Weights of a small transformer language model: 12 heads of 64 (4 for keys and values), a variant of Adam for these matrices.
Each number is 200 + 40 x the weight over its row's rms, rounded and kept within 0 to 999. Layers, rows and columns count from 0. The size before them is the row's rms in percent of the matrix's.

# layer 4 attention query, 768x768, rms 0.033, rows 0-27,64-90,128-154, columns 128-191
095,138,205,210,126,167,296,234,318,194,247,239,184,190,253,162,193,173,166,160,221,147,224,232,214,180,122,123,172,223,240,150,139,277,209,144,201,90,302,243,208,145,135,177,126,235,235,153,187,169,197,198,209,215,208,198,231,262,151,155,178,251,151,197,110
108,159,233,203,210,227,223,250,187,188,162,126,148,171,268,194,190,119,173,172,159,131,213,160,158,258,122,242,221,204,254,210,226,209,206,196,210,239,165,209,236,178,152,218,250,286,199,270,209,236,199,160,185,181,205,195,254,163,212,241,155,163,160,137,184
117,252,201,199,174,173,207,242,235,156,189,315,221,217,239,190,276,212,150,168,267,195,115,238,210,177,136,176,191,278,234,145,226,246,238,168,182,219,246,264,148,173,199,176,225,140,204,203,195,195,217,202,207,236,224,244,226,165,152,216,135,131,129,209,110
118,220,209,207,246,196,180,228,230,204,218,249,203,218,219,252,155,107,180,262,146,151,219,174,190,261,171,202,283,190,248,201,165,234,197,201,184,166,183,170,184,217,272,159,174,176,274,319,190,209,171,259,150,234,208,203,214,198,232,265,253,203,201,227,267
116,188,169,210,192,200,90,219,191,223,215,286,282,181,182,172,178,246,206,175,225,292,113,207,255,130,213,137,127,234,182,229,239,219,225,224,212,211,210,200,159,185,194,190,168,146,226,81,174,172,212,253,222,194,128,218,192,289,137,177,211,204,289,186,263
107,180,177,223,178,215,296,220,152,171,203,95,223,208,168,142,191,211,179,208,209,216,167,200,287,220,209,216,303,209,205,215,169,230,235,205,199,134,151,209,235,222,179,234,271,207,158,211,208,161,180,126,175,247,225,213,261,158,187,198,156,238,212,223,187
132,166,175,194,218,188,303,218,232,228,198,226,190,226,132,249,153,251,205,212,148,254,204,253,232,187,276,197,255,189,134,254,134,188,199,184,193,197,167,200,209,160,183,179,104,309,235,137,181,132,146,211,209,210,147,209,213,215,241,175,284,275,282,177,242
114,205,202,204,256,201,118,250,168,206,212,295,167,167,153,233,201,268,240,236,146,299,165,163,250,169,221,161,177,168,147,302,229,153,204,234,215,217,212,255,165,176,202,249,165,191,217,193,135,205,183,253,244,182,195,254,148,216,167,170,164,137,250,161,210
113,209,225,276,245,201,109,229,171,221,220,194,198,172,215,149,224,149,176,180,184,157,142,199,269,244,220,170,167,139,161,193,258,204,218,190,161,164,265,168,179,219,209,144,116,78,204,238,159,239,188,213,187,203,160,218,213,192,78,177,164,77,227,209,201
136,171,226,176,201,150,152,152,202,159,142,146,170,194,245,178,241,167,203,226,220,100,267,140,144,147,88,217,149,215,246,152,180,213,161,204,200,173,195,235,223,163,236,184,230,196,239,257,278,219,196,222,208,230,235,181,221,174,229,246,216,143,135,203,202
137,237,170,201,227,224,217,202,225,242,245,252,188,190,138,297,158,282,206,188,212,300,188,224,221,206,284,194,250,216,132,239,149,193,213,175,221,220,141,180,207,173,205,239,159,250,229,161,113,147,191,241,245,180,206,205,146,248,228,193,199,241,300,214,195
121,202,226,247,169,175,129,141,113,184,214,214,173,213,253,214,170,147,206,250,203,267,229,267,280,216,150,202,211,255,182,250,173,219,237,140,174,280,168,179,220,249,326,217,188,139,186,240,172,225,175,272,276,259,204,172,203,153,134,104,207,116,252,208,202
087,145,257,259,163,235,212,208,224,167,173,162,178,121,203,171,171,168,215,169,246,191,216,149,242,298,187,221,203,180,214,203,179,243,171,228,199,146,169,253,219,177,285,152,230,166,191,190,305,253,177,151,226,236,230,211,271,165,280,267,167,213,143,264,161
095,242,190,232,135,196,179,195,219,231,195,167,140,190,243,165,145,145,141,244,174,206,203,170,211,198,78,212,179,181,236,340,225,196,271,154,218,232,172,258,177,243,182,183,175,247,236,151,265,206,168,228,217,213,189,235,149,166,139,138,133,113,183,214,189
121,227,193,205,183,235,165,140,263,227,217,218,228,189,196,222,207,161,169,215,200,206,160,188,272,225,125,199,244,227,206,143,223,258,189,171,253,217,218,251,266,178,199,255,182,195,140,136,183,194,188,155,126,140,214,221,174,236,214,180,189,230,195,228,189
109,212,233,168,162,187,203,128,144,241,231,236,230,250,175,205,225,169,220,146,210,115,249,210,168,226,258,197,167,149,235,218,202,217,157,285,116,177,183,198,233,182,215,244,328,169,219,211,301,195,217,109,233,188,246,178,320,155,166,235,163,208,208,194,228
103,166,174,224,166,203,319,288,213,246,178,127,227,195,206,156,164,134,196,154,260,154,193,194,152,178,255,226,148,242,161,193,257,211,254,204,166,257,241,141,253,231,166,214,230,231,157,161,216,225,214,150,162,138,186,222,179,152,171,183,148,195,181,220,159
109,206,238,254,251,223,196,266,192,213,173,227,183,173,108,233,174,256,159,204,218,204,205,163,198,141,264,174,256,142,195,169,170,188,171,170,220,136,202,164,211,171,154,229,176,313,180,150,130,213,222,175,152,235,296,170,224,210,237,230,219,259,203,185,171
101,224,86,171,219,238,186,261,195,263,131,195,196,137,210,179,209,254,133,197,173,241,227,144,174,209,130,224,129,187,193,192,218,188,206,244,248,188,189,219,195,225,109,211,156,245,176,209,251,173,202,265,202,237,232,243,137,194,217,192,173,261,187,147,184
098,235,187,257,215,249,241,276,209,180,219,234,205,196,105,220,185,279,213,152,195,229,298,187,145,235,239,319,206,232,175,173,139,231,245,241,170,205,165,227,168,187,232,200,214,273,261,165,166,154,214,145,153,211,204,245,236,238,208,217,234,232,195,177,231
109,140,181,178,236,161,190,181,202,199,189,139,142,185,291,205,195,145,179,231,166,191,126,173,207,187,108,150,161,199,238,216,287,162,209,213,218,213,178,189,222,208,181,188,200,111,192,244,284,204,250,243,243,173,178,189,154,122,154,222,183,167,201,196,190
099,142,148,237,253,215,197,224,199,163,217,94,137,185,162,243,190,157,199,307,241,219,163,224,205,161,147,269,295,264,234,243,201,123,231,222,164,207,182,200,216,184,228,208,231,185,270,167,173,213,168,234,229,203,215,201,121,218,233,102,215,200,211,227,191
116,200,141,227,119,253,152,212,178,202,238,244,275,220,268,225,209,123,210,145,101,213,172,203,147,243,223,209,229,243,238,235,266,189,181,187,242,216,123,158,103,247,168,148,232,165,249,214,198,244,175,167,187,212,184,219,279,244,181,298,195,255,174,195,206
117,225,221,195,199,155,236,217,186,209,196,256,218,156,221,206,231,199,190,153,284,200,213,229,176,274,199,221,151,228,177,166,169,222,212,184,231,238,142,200,148,200,179,156,252,259,141,195,225,219,203,175,150,155,288,164,168,199,211,258,157,226,165,192,171
110,214,130,157,199,166,225,210,274,189,203,284,176,240,179,236,273,216,158,136,169,245,250,193,175,174,255,170,129,223,178,123,242,219,114,182,184,235,238,220,259,177,130,137,197,201,157,110,233,182,287,189,239,158,226,217,229,220,198,299,179,201,217,168,264
102,182,175,241,206,237,261,248,228,235,162,177,208,201,182,200,175,237,168,211,219,249,213,192,225,165,251,177,219,189,268,260,153,171,198,231,233,226,191,185,200,228,222,127,226,223,139,138,78,140,223,111,184,172,210,216,188,226,198,174,269,188,168,217,211
115,176,171,242,243,248,217,245,191,253,185,148,148,220,217,176,157,234,181,210,211,205,161,174,231,278,260,168,202,200,211,232,210,231,218,170,208,174,189,131,142,284,162,189,191,201,139,184,201,188,172,183,228,172,216,165,154,175,129,212,128,194,204,251,194
101,272,155,235,162,220,251,278,170,146,233,176,172,218,167,229,110,177,201,155,205,297,215,176,218,213,195,202,212,191,209,247,183,198,227,235,259,174,129,219,194,217,278,117,174,236,190,142,210,182,152,237,258,222,213,201,148,211,194,265,261,233,227,191,231
073,179,241,146,174,233,223,205,175,219,214,132,264,221,183,210,175,134,229,199,223,214,186,239,180,175,185,201,130,236,225,210,181,165,146,223,248,256,204,210,129,203,198,233,194,244,235,282,141,171,212,165,264,196,146,226,206,218,199,199,181,217,163,226,199
072,297,228,183,189,201,206,185,195,287,137,189,181,216,187,206,177,260,220,153,154,228,221,206,153,195,201,246,206,194,219,151,228,223,208,227,174,255,252,150,183,185,235,135,204,189,185,217,125,254,234,205,219,195,180,176,300,199,193,269,164,180,219,135,197
069,273,182,234,121,194,183,167,214,194,212,181,198,174,236,161,181,189,202,180,132,114,261,153,242,216,161,187,244,140,161,164,197,266,181,229,206,208,188,213,145,192,189,200,218,219,162,247,218,169,175,284,241,253,172,178,175,186,141,205,228,197,204,231,197
069,261,180,225,121,164,247,203,219,206,170,186,280,88,331,229,149,236,202,227,172,194,218,247,220,198,143,171,211,264,130,214,205,208,206,163,259,220,191,220,128,270,207,247,171,227,237,233,217,221,188,242,211,186,150,169,255,202,184,250,218,193,143,191,168
067,169,199,250,164,217,183,168,240,180,172,145,215,198,197,174,202,255,108,230,241,175,226,192,259,198,289,175,213,184,229,167,164,220,222,201,234,173,292,191,211,234,224,151,190,230,209,142,226,196,156,216,265,224,212,218,134,237,174,178,190,187,176,212,247
067,237,171,243,169,197,196,230,164,272,213,221,184,189,208,210,211,145,201,203,175,274,161,180,194,211,229,199,160,239,208,134,167,217,195,181,127,207,195,216,159,226,243,172,205,112,195,164,158,208,180,207,183,299,170,179,202,251,221,190,125,209,231,170,209
056,253,211,164,200,155,177,211,173,177,219,258,282,183,250,175,239,225,230,202,197,163,157,123,191,173,168,202,160,168,134,227,223,187,185,249,191,181,187,245,141,161,271,222,248,151,217,165,217,153,145,212,159,218,124,112,206,222,216,240,135,222,181,161,141
063,191,183,137,229,236,173,238,195,175,174,209,208,165,266,172,219,137,159,188,206,183,144,268,205,175,205,172,217,193,215,268,170,214,201,198,153,173,274,186,225,133,201,240,180,236,169,186,186,136,180,204,244,203,205,185,139,273,214,255,176,209,170,218,226
072,160,226,135,151,190,216,295,160,179,232,278,234,123,179,204,227,159,197,228,179,231,223,274,227,164,154,257,144,220,215,160,154,253,99,272,256,223,165,205,161,179,178,197,190,232,205,250,258,239,218,172,197,241,193,168,219,243,187,254,233,219,188,234,224
060,241,219,137,205,204,212,259,244,181,243,260,153,247,248,166,192,244,248,185,202,243,227,192,176,196,209,234,158,300,202,135,199,188,240,186,224,213,199,216,218,152,175,209,136,189,213,302,174,202,192,165,165,220,208,296,210,248,206,247,226,206,172,255,219
056,231,237,197,199,204,209,175,214,215,207,153,254,134,154,218,244,153,218,291,193,174,186,195,201,234,264,105,236,103,218,168,268,244,152,176,114,208,170,183,214,241,249,206,222,197,237,210,241,165,254,238,173,173,127,116,192,175,170,233,133,208,261,181,158
079,228,206,195,221,198,144,307,201,161,143,181,190,178,206,215,254,205,197,192,173,176,246,265,201,155,198,258,206,256,176,171,292,186,158,214,166,259,209,149,132,177,164,149,170,208,197,258,218,270,213,196,221,269,214,213,250,195,186,228,224,151,198,175,184
067,209,171,241,192,138,249,244,269,190,164,203,273,222,212,149,234,248,219,134,186,237,192,205,201,146,140,198,209,258,210,171,253,180,201,201,182,221,142,160,169,213,143,166,209,127,163,230,206,225,181,231,221,228,254,170,253,222,203,187,213,211,208,240,159
072,180,245,179,300,223,194,187,175,184,234,169,187,161,146,283,186,147,168,265,240,193,140,153,222,225,226,199,159,161,257,212,182,221,195,201,163,198,186,164,173,215,185,246,245,210,190,253,177,155,249,210,204,156,248,192,111,186,195,229,180,248,219,157,206
094,220,207,189,246,229,196,184,176,231,197,210,112,170,236,186,150,136,169,210,293,184,147,216,243,275,247,184,209,148,197,214,188,290,296,162,181,146,173,251,233,181,214,209,226,211,249,163,121,140,234,227,197,150,225,128,205,212,179,221,120,191,217,161,185
089,226,281,216,155,177,196,204,203,214,251,197,197,179,181,239,176,245,241,185,157,172,267,198,102,216,176,195,183,275,167,139,267,181,164,222,209,227,239,154,95,175,223,144,171,199,173,243,153,205,166,175,213,230,220,206,205,223,196,173,247,199,188,159,188
083,169,195,276,182,222,177,184,245,223,129,150,200,275,179,199,246,238,183,237,150,270,208,163,233,107,136,193,164,238,199,174,218,133,259,185,234,182,220,208,203,150,223,299,171,168,201,179,268,216,195,203,234,217,226,282,237,200,172,171,258,160,170,229,216
084,153,234,220,117,169,246,204,258,231,161,224,212,198,216,208,192,226,189,225,185,223,225,194,215,100,105,136,205,261,209,162,198,203,232,148,205,268,128,218,171,142,248,218,130,155,247,212,172,209,173,122,144,129,212,187,213,148,205,165,172,134,212,201,177
093,216,174,223,209,165,213,205,189,220,60,115,188,246,235,226,195,212,156,189,215,213,127,177,260,126,168,190,175,215,190,202,207,177,295,148,205,183,153,223,247,144,192,325,145,183,234,198,224,146,201,258,207,200,207,235,173,210,197,202,182,169,169,202,187
081,169,215,264,148,194,235,205,254,235,161,152,218,192,172,191,206,245,187,209,164,287,215,206,146,104,171,143,191,236,183,159,186,135,207,174,175,202,174,220,147,123,270,251,154,213,226,181,240,146,175,180,201,190,180,223,199,218,224,155,262,181,155,233,242
076,210,166,220,195,156,141,167,147,190,108,124,179,144,232,193,227,152,141,220,239,157,161,102,260,240,189,210,250,154,211,205,180,229,246,148,258,193,265,266,237,180,85,223,211,198,210,252,219,215,206,255,201,249,174,177,222,160,237,215,162,220,186,236,195
088,154,159,235,236,142,175,151,219,134,152,203,183,186,259,200,206,167,220,207,179,211,219,144,361,166,110,190,295,176,219,182,176,191,245,118,220,216,247,277,278,236,241,188,195,150,112,233,260,163,268,177,190,201,227,163,181,143,198,210,159,187,204,275,233
095,194,254,135,174,155,191,223,174,219,273,295,220,141,200,228,181,156,237,185,124,125,230,160,155,215,225,190,204,220,182,205,219,205,181,214,249,133,327,146,152,166,226,126,228,184,187,195,169,235,218,169,174,218,243,186,204,225,174,232,273,193,251,121,223
100,215,173,226,211,204,209,296,232,190,181,239,177,186,159,138,239,232,230,135,236,203,256,218,153,190,182,227,148,226,190,188,195,146,121,241,168,225,166,166,158,216,155,230,167,165,184,232,141,274,171,147,241,181,161,268,182,227,168,176,203,113,171,233,120
095,206,216,122,219,196,211,161,174,158,288,263,203,183,183,218,176,155,253,156,215,148,283,228,233,287,226,200,223,175,181,232,218,196,165,226,180,210,205,184,165,217,219,79,199,168,115,211,164,197,189,186,204,180,206,150,189,200,220,204,221,206,248,208,189
103,168,215,199,220,183,214,159,136,90,236,170,186,160,238,199,188,172,232,199,132,207,249,192,301,267,168,231,307,172,197,198,220,263,249,197,223,147,276,245,221,211,229,136,226,145,111,229,264,167,225,216,230,208,205,156,212,188,228,228,283,250,263,204,225
094,169,212,225,173,188,141,172,284,202,219,279,214,269,146,94,234,220,292,198,156,296,217,263,220,197,201,211,217,250,146,180,260,170,173,192,201,302,197,204,160,177,226,144,158,172,200,141,129,197,230,233,231,177,212,205,184,136,251,198,170,246,187,210,168
082,172,201,199,189,189,228,174,257,168,246,264,218,232,203,260,174,146,189,231,188,226,226,229,273,207,190,170,231,275,247,239,131,191,194,206,236,235,176,177,194,159,147,172,211,252,227,227,250,206,244,153,201,224,209,229,176,193,200,218,163,238,268,225,181
086,206,219,208,267,204,245,156,192,190,190,163,227,165,195,148,164,223,237,207,153,179,200,184,234,203,164,251,244,226,266,144,211,188,189,194,223,229,213,148,169,214,232,155,199,273,148,211,210,227,246,127,155,271,244,200,216,244,203,174,215,314,133,241,202
076,182,202,183,179,174,244,226,231,64,260,250,163,198,226,213,195,233,227,200,274,158,249,151,215,208,191,179,251,240,195,157,176,226,185,219,242,168,188,234,178,269,175,218,221,192,224,157,127,225,223,212,264,158,248,239,214,220,254,206,200,203,146,243,156
087,137,254,234,195,208,232,224,182,127,181,237,188,225,229,167,215,263,217,133,163,141,262,170,155,278,202,235,245,216,247,119,210,238,166,190,185,190,180,191,105,213,210,184,212,162,183,268,227,259,147,150,139,177,194,226,219,162,285,201,171,257,189,253,170
082,193,204,192,128,188,131,195,256,234,224,233,237,168,178,240,196,122,148,281,171,282,210,266,229,150,196,151,218,238,160,223,184,165,239,199,244,280,205,249,242,192,165,181,273,190,265,201,203,221,144,213,261,158,238,226,265,241,128,217,240,213,197,185,237
088,250,248,197,158,247,225,149,115,212,204,190,220,222,122,184,191,243,203,141,176,196,125,203,241,230,233,187,233,245,157,228,210,154,211,192,133,169,193,168,156,170,176,137,132,288,245,221,144,274,235,206,135,198,197,225,219,202,158,178,213,292,269,199,152
077,228,228,228,213,235,190,169,188,262,169,186,179,256,161,213,138,215,176,216,158,207,222,268,167,206,233,168,187,181,214,237,213,198,219,170,170,159,195,187,276,190,274,233,70,268,268,207,224,114,163,254,189,253,167,193,192,201,223,161,232,142,290,179,208
099,220,202,201,201,171,150,159,194,233,261,197,213,225,200,254,158,163,163,206,197,269,187,262,195,146,224,161,190,205,160,245,212,192,286,201,186,248,223,223,222,204,186,230,198,234,198,204,174,149,178,251,230,205,149,229,188,232,119,165,185,157,277,170,263
093,159,254,232,175,219,219,188,203,100,164,204,211,176,199,199,258,158,168,202,195,208,249,211,238,240,242,247,197,196,225,159,244,254,166,145,237,184,225,264,208,173,176,154,274,159,193,249,185,276,210,148,234,184,215,246,222,249,244,202,208,188,128,173,154
092,201,189,223,208,163,211,255,221,118,150,248,186,217,224,165,209,181,238,244,222,248,268,153,285,197,207,227,203,238,253,154,122,172,155,178,274,210,261,206,169,169,202,183,289,229,154,216,237,218,243,164,262,221,245,118,170,226,188,225,248,217,162,237,192
101,246,232,173,198,232,218,212,168,289,216,139,217,243,135,258,114,203,138,174,247,203,201,261,134,200,231,210,199,152,134,272,215,220,264,199,155,197,186,167,247,206,243,250,172,205,341,155,173,150,156,238,141,198,185,248,189,153,252,173,182,200,213,126,189
106,163,198,139,198,185,150,132,262,195,204,219,134,143,245,260,252,123,207,245,177,119,247,232,184,181,217,187,192,228,204,182,217,166,122,179,128,200,239,193,210,194,202,129,186,151,204,211,267,250,202,245,188,232,216,205,211,185,152,186,268,221,204,164,246
125,193,221,261,180,248,206,219,176,132,233,190,252,210,154,221,220,219,271,133,194,210,209,102,257,207,214,207,209,210,210,237,172,156,171,187,224,205,128,252,199,145,233,181,234,246,131,185,225,178,202,114,220,166,203,164,231,235,285,183,247,256,149,288,221
112,171,170,184,159,170,241,169,183,236,193,157,148,182,236,211,200,221,151,259,180,217,188,217,192,201,204,144,198,194,213,236,202,209,245,127,141,204,186,204,255,179,244,265,181,168,296,210,182,181,156,300,238,165,230,173,194,112,181,173,221,170,211,197,208
110,214,169,186,199,200,232,256,209,271,152,204,150,212,210,204,201,215,98,215,182,172,189,255,193,154,238,163,190,198,205,197,209,250,241,153,231,174,208,143,268,216,246,229,181,171,230,226,149,245,168,222,170,132,236,263,174,167,172,218,189,217,215,166,156
091,204,244,177,169,192,187,190,219,118,251,210,203,239,186,252,169,244,261,86,243,223,230,186,194,209,205,197,140,202,207,144,224,222,172,228,190,183,214,223,223,246,182,171,298,197,123,209,193,190,243,130,115,208,287,220,242,255,179,256,160,220,238,216,235
115,184,231,290,181,220,225,156,187,118,197,243,245,183,111,208,281,190,205,197,219,246,193,182,234,186,241,270,172,233,246,195,184,171,184,167,238,218,186,205,158,197,180,186,252,264,178,236,239,191,216,211,254,170,168,203,194,224,245,208,258,223,200,226,195
118,251,225,231,234,226,279,206,177,212,217,153,239,195,134,206,240,197,182,160,295,263,265,178,256,260,239,142,192,156,220,196,161,205,268,177,197,191,180,221,165,179,175,227,254,271,199,157,147,184,247,128,184,188,206,190,204,225,232,248,211,258,168,219,143
087,191,188,247,217,191,260,254,204,282,170,143,224,177,201,170,175,211,181,202,211,234,216,178,120,185,161,210,170,143,223,246,192,193,240,177,227,222,190,131,213,142,169,272,163,222,210,224,174,125,178,237,213,219,144,134,162,170,195,192,236,214,130,177,161
130,262,191,211,223,272,223,243,176,232,216,196,237,172,109,182,249,224,210,190,193,229,243,175,200,193,249,221,219,210,199,196,172,196,207,245,198,213,159,173,179,159,218,236,229,288,178,119,222,173,192,106,192,228,176,245,249,258,221,190,201,235,190,199,220
111,143,174,189,185,167,190,236,174,192,156,224,176,228,235,208,192,205,125,246,225,178,174,220,190,174,127,157,163,191,240,198,228,245,230,165,263,139,232,249,230,224,119,225,186,143,230,269,207,231,210,253,150,176,166,198,198,136,160,207,143,236,209,229,170
097,177,248,258,215,177,156,282,234,118,236,237,163,206,189,206,166,168,184,205,185,173,240,175,216,238,164,165,278,254,258,283,174,239,172,172,215,161,236,289,224,210,203,115,202,215,264,247,266,241,139,168,230,131,233,156,232,224,230,237,216,239,175,234,175
111,204,118,249,238,212,285,207,195,224,195,165,292,197,200,168,212,260,206,120,206,231,266,232,191,128,290,248,170,209,221,126,226,209,189,152,199,165,210,106,171,155,148,198,196,208,206,217,136,197,252,199,163,221,220,255,246,202,173,191,206,183,226,181,226
096,224,185,213,205,197,178,167,195,200,182,194,196,178,173,244,220,254,242,221,215,290,191,127,168,211,211,244,181,266,253,196,198,216,260,229,182,165,132,240,153,136,186,228,263,221,179,172,245,91,190,187,156,138,150,204,139,171,318,282,242,203,211,233,253
094,175,189,219,215,149,207,133,207,202,205,276,230,214,158,284,190,258,220,182,209,228,256,164,270,269,201,151,203,263,172,228,254,279,179,159,152,265,203,219,215,216,288,185,189,220,220,115,190,155,144,185,258,132,219,175,168,194,204,219,252,186,208,199,216
103,170,191,213,205,241,220,250,151,194,252,232,186,158,164,168,250,254,287,184,138,242,203,230,247,183,251,199,237,201,254,212,175,173,142,199,214,175,158,197,174,271,134,177,178,249,171,232,178,148,238,141,209,253,172,181,193,203,214,209,283,223,194,215,189
104,228,185,225,248,236,310,201,219,131,235,185,226,196,139,134,210,188,225,152,166,230,253,145,229,255,255,236,240,203,193,183,171,164,198,181,206,293,189,190,164,224,170,190,212,244,188,228,212,160,191,211,234,214,175,239,220,196,198,197,226,260,250,249,208
# layer 4 attention key, 256x768, rms 0.0317, rows 0-26, columns 128-191
080,151,262,165,178,163,117,206,196,237,200,166,221,274,134,177,216,164,232,172,225,169,240,157,171,204,144,215,182,166,220,254,223,165,208,203,171,158,176,162,138,300,242,226,218,185,167,193,164,233,164,155,236,182,226,255,127,147,200,197,175,161,184,157,209
091,205,188,198,116,192,212,224,243,234,197,200,169,127,200,144,231,186,206,318,155,199,140,140,211,207,306,144,217,176,179,174,163,201,186,246,211,148,165,207,237,148,167,178,269,200,184,188,300,207,185,214,229,238,177,264,219,237,208,243,177,221,239,217,198
084,204,221,201,249,224,177,196,221,203,210,231,226,199,110,200,234,162,175,239,155,137,248,148,218,268,235,251,210,196,242,225,220,203,187,210,205,128,175,209,177,194,217,222,148,274,223,216,220,229,140,187,228,209,204,213,238,115,200,225,209,111,219,194,206
102,231,82,188,227,210,242,188,210,161,152,142,220,143,221,229,228,229,201,150,228,278,153,244,191,154,289,114,189,207,193,202,235,186,137,222,174,101,207,203,254,114,207,239,213,213,195,193,208,169,228,155,209,256,224,215,203,238,244,197,197,231,236,211,232
073,204,197,212,203,246,183,224,167,278,196,225,204,260,113,172,255,197,240,183,140,197,207,187,223,208,241,206,250,214,145,156,138,168,165,196,148,100,177,195,187,233,255,233,165,190,179,233,230,173,202,166,207,275,281,214,294,190,212,184,210,142,190,217,213
093,220,150,236,191,179,205,238,190,180,194,175,150,127,264,201,209,137,146,211,228,215,216,217,185,177,195,190,198,161,186,192,172,219,212,221,180,253,241,197,235,220,123,132,197,200,215,154,225,201,166,294,238,189,144,174,213,282,117,220,222,290,153,194,268
091,263,123,221,248,217,175,199,119,237,225,193,120,265,149,194,116,166,218,189,208,294,238,275,183,205,168,241,229,183,161,193,176,182,191,194,155,130,238,166,204,240,232,211,214,157,240,204,151,177,206,169,215,302,217,193,247,164,161,167,185,117,225,177,143
071,135,194,138,278,180,181,179,235,274,195,252,268,233,235,233,178,186,251,176,192,155,222,236,212,194,198,215,239,249,188,174,172,207,221,196,175,196,158,149,148,153,222,171,168,245,230,218,240,207,196,172,211,149,192,130,229,242,207,168,205,201,216,255,249
076,195,132,225,136,142,167,223,226,177,194,187,181,104,189,206,245,213,161,245,228,157,264,232,209,174,199,205,174,176,197,131,123,224,187,212,289,233,224,200,204,190,147,176,255,252,188,128,225,230,174,201,258,269,290,199,144,192,202,194,185,243,146,248,212
065,256,205,141,118,225,190,176,203,120,183,231,229,184,248,218,272,224,157,139,197,215,195,167,247,245,185,256,215,230,186,192,228,170,169,197,191,218,242,117,221,179,214,232,195,283,237,159,172,236,278,257,211,152,200,188,168,235,177,195,207,284,185,206,284
059,236,183,229,217,199,215,169,180,283,222,220,182,286,182,182,199,152,169,224,153,190,293,263,224,199,151,172,198,193,245,246,173,161,272,215,156,197,236,207,216,229,225,178,215,158,188,167,243,249,148,187,277,240,256,202,259,167,138,178,174,167,176,138,200
089,203,155,198,174,208,142,223,183,163,207,233,176,149,203,196,220,179,230,242,237,207,204,182,196,220,281,241,268,216,204,230,269,147,167,206,207,179,257,195,210,165,199,254,213,258,227,220,141,185,210,199,146,207,206,176,144,183,167,213,202,207,197,201,208
122,218,225,189,205,216,264,250,187,219,253,177,155,269,200,175,171,195,186,186,217,233,211,249,127,143,122,247,203,190,205,216,239,208,242,159,152,168,223,200,251,215,197,204,167,139,197,212,229,194,230,212,127,172,120,228,285,182,116,198,232,174,198,152,196
107,206,125,223,262,184,193,213,247,170,171,212,231,119,174,264,304,205,250,259,208,163,154,79,193,222,272,203,261,172,132,206,228,198,115,176,252,251,205,178,254,194,130,246,286,262,156,278,120,245,205,186,210,179,268,180,200,261,199,230,164,150,238,217,189
107,182,154,169,295,203,200,251,215,211,232,197,148,156,155,154,242,173,219,339,193,192,178,247,177,206,299,174,235,201,125,166,220,161,197,186,189,210,202,285,204,187,173,191,238,276,237,149,241,175,192,190,215,149,192,212,214,195,268,180,192,203,259,201,183
106,167,259,158,162,208,123,187,235,187,190,189,221,145,158,191,208,262,212,176,212,214,142,202,195,192,201,193,148,231,312,244,234,153,168,151,171,164,271,215,145,205,151,141,113,174,205,201,212,157,200,218,174,232,106,193,160,236,151,242,169,240,253,201,270
125,254,242,225,213,201,186,223,192,186,259,213,188,276,97,251,198,166,200,215,240,200,256,241,177,230,217,206,239,151,227,219,137,204,263,268,107,182,251,177,195,194,182,214,151,170,226,198,219,183,160,250,153,188,158,213,264,227,240,201,219,242,177,210,227
094,251,194,202,207,197,269,226,188,230,217,171,185,262,242,195,100,180,171,240,203,172,211,226,247,154,139,274,149,196,231,182,156,177,274,225,241,229,158,229,295,252,198,202,185,121,232,105,208,189,190,214,201,165,174,238,264,224,181,129,218,172,164,210,143
118,205,202,262,209,182,217,241,226,235,183,159,194,215,235,270,218,155,196,198,235,179,196,178,218,181,251,213,246,189,112,135,196,202,138,181,183,174,174,225,204,157,237,237,186,206,246,232,152,200,243,223,135,132,167,212,214,185,204,189,188,142,211,189,201
074,183,180,166,182,218,201,187,176,281,219,158,120,222,278,227,202,205,183,177,205,190,137,234,169,195,168,172,170,158,264,129,237,189,207,222,137,165,196,184,254,188,244,197,229,146,290,167,215,228,231,231,197,157,170,222,254,143,134,174,211,202,118,174,151
074,214,214,203,241,204,225,206,184,138,309,262,275,182,117,220,178,167,205,159,208,238,234,161,215,250,169,176,247,223,145,237,215,172,180,156,212,198,196,127,156,219,171,208,216,261,149,176,211,189,165,175,152,243,220,270,186,212,261,189,209,165,236,213,259
089,216,165,209,248,184,209,165,170,108,273,248,271,221,183,222,161,185,206,156,146,186,272,230,225,303,155,216,252,269,211,193,193,192,239,195,270,220,180,184,157,246,235,204,224,206,132,238,196,221,198,193,188,224,226,227,228,232,226,250,251,170,198,242,243
116,241,258,194,276,132,167,199,203,228,225,185,213,147,190,197,184,198,126,310,225,147,229,215,189,213,126,155,209,215,146,151,182,250,235,210,258,257,230,228,190,238,176,195,202,166,180,220,200,173,176,247,229,273,177,146,237,227,149,193,219,262,242,178,162
099,179,228,123,219,221,157,243,269,232,146,241,184,264,218,192,212,165,164,193,194,120,243,175,158,159,220,226,238,204,194,221,113,210,150,184,189,195,236,219,243,144,176,175,237,212,257,198,168,219,154,198,170,145,127,226,256,169,180,167,158,192,226,210,214
124,115,312,225,219,240,196,169,137,179,228,259,223,80,199,183,180,226,228,207,172,171,169,184,165,188,178,183,268,195,209,204,239,213,107,159,225,127,190,186,160,225,273,161,186,183,236,233,147,185,247,223,181,233,249,218,273,196,227,169,251,186,193,156,229
095,256,140,200,199,141,211,151,125,114,279,215,202,198,141,252,131,196,241,254,133,149,219,232,190,233,117,211,225,223,210,142,253,132,161,213,154,166,169,171,157,212,166,199,187,181,169,233,187,161,192,265,184,193,178,200,228,167,189,249,224,175,200,238,209
097,238,130,203,186,217,186,219,173,182,234,229,147,165,219,213,165,171,221,235,175,179,272,295,159,185,175,212,230,43,176,259,212,148,193,240,222,215,197,198,230,225,132,145,149,136,238,179,188,251,214,269,218,155,224,206,200,195,134,230,189,211,185,152,198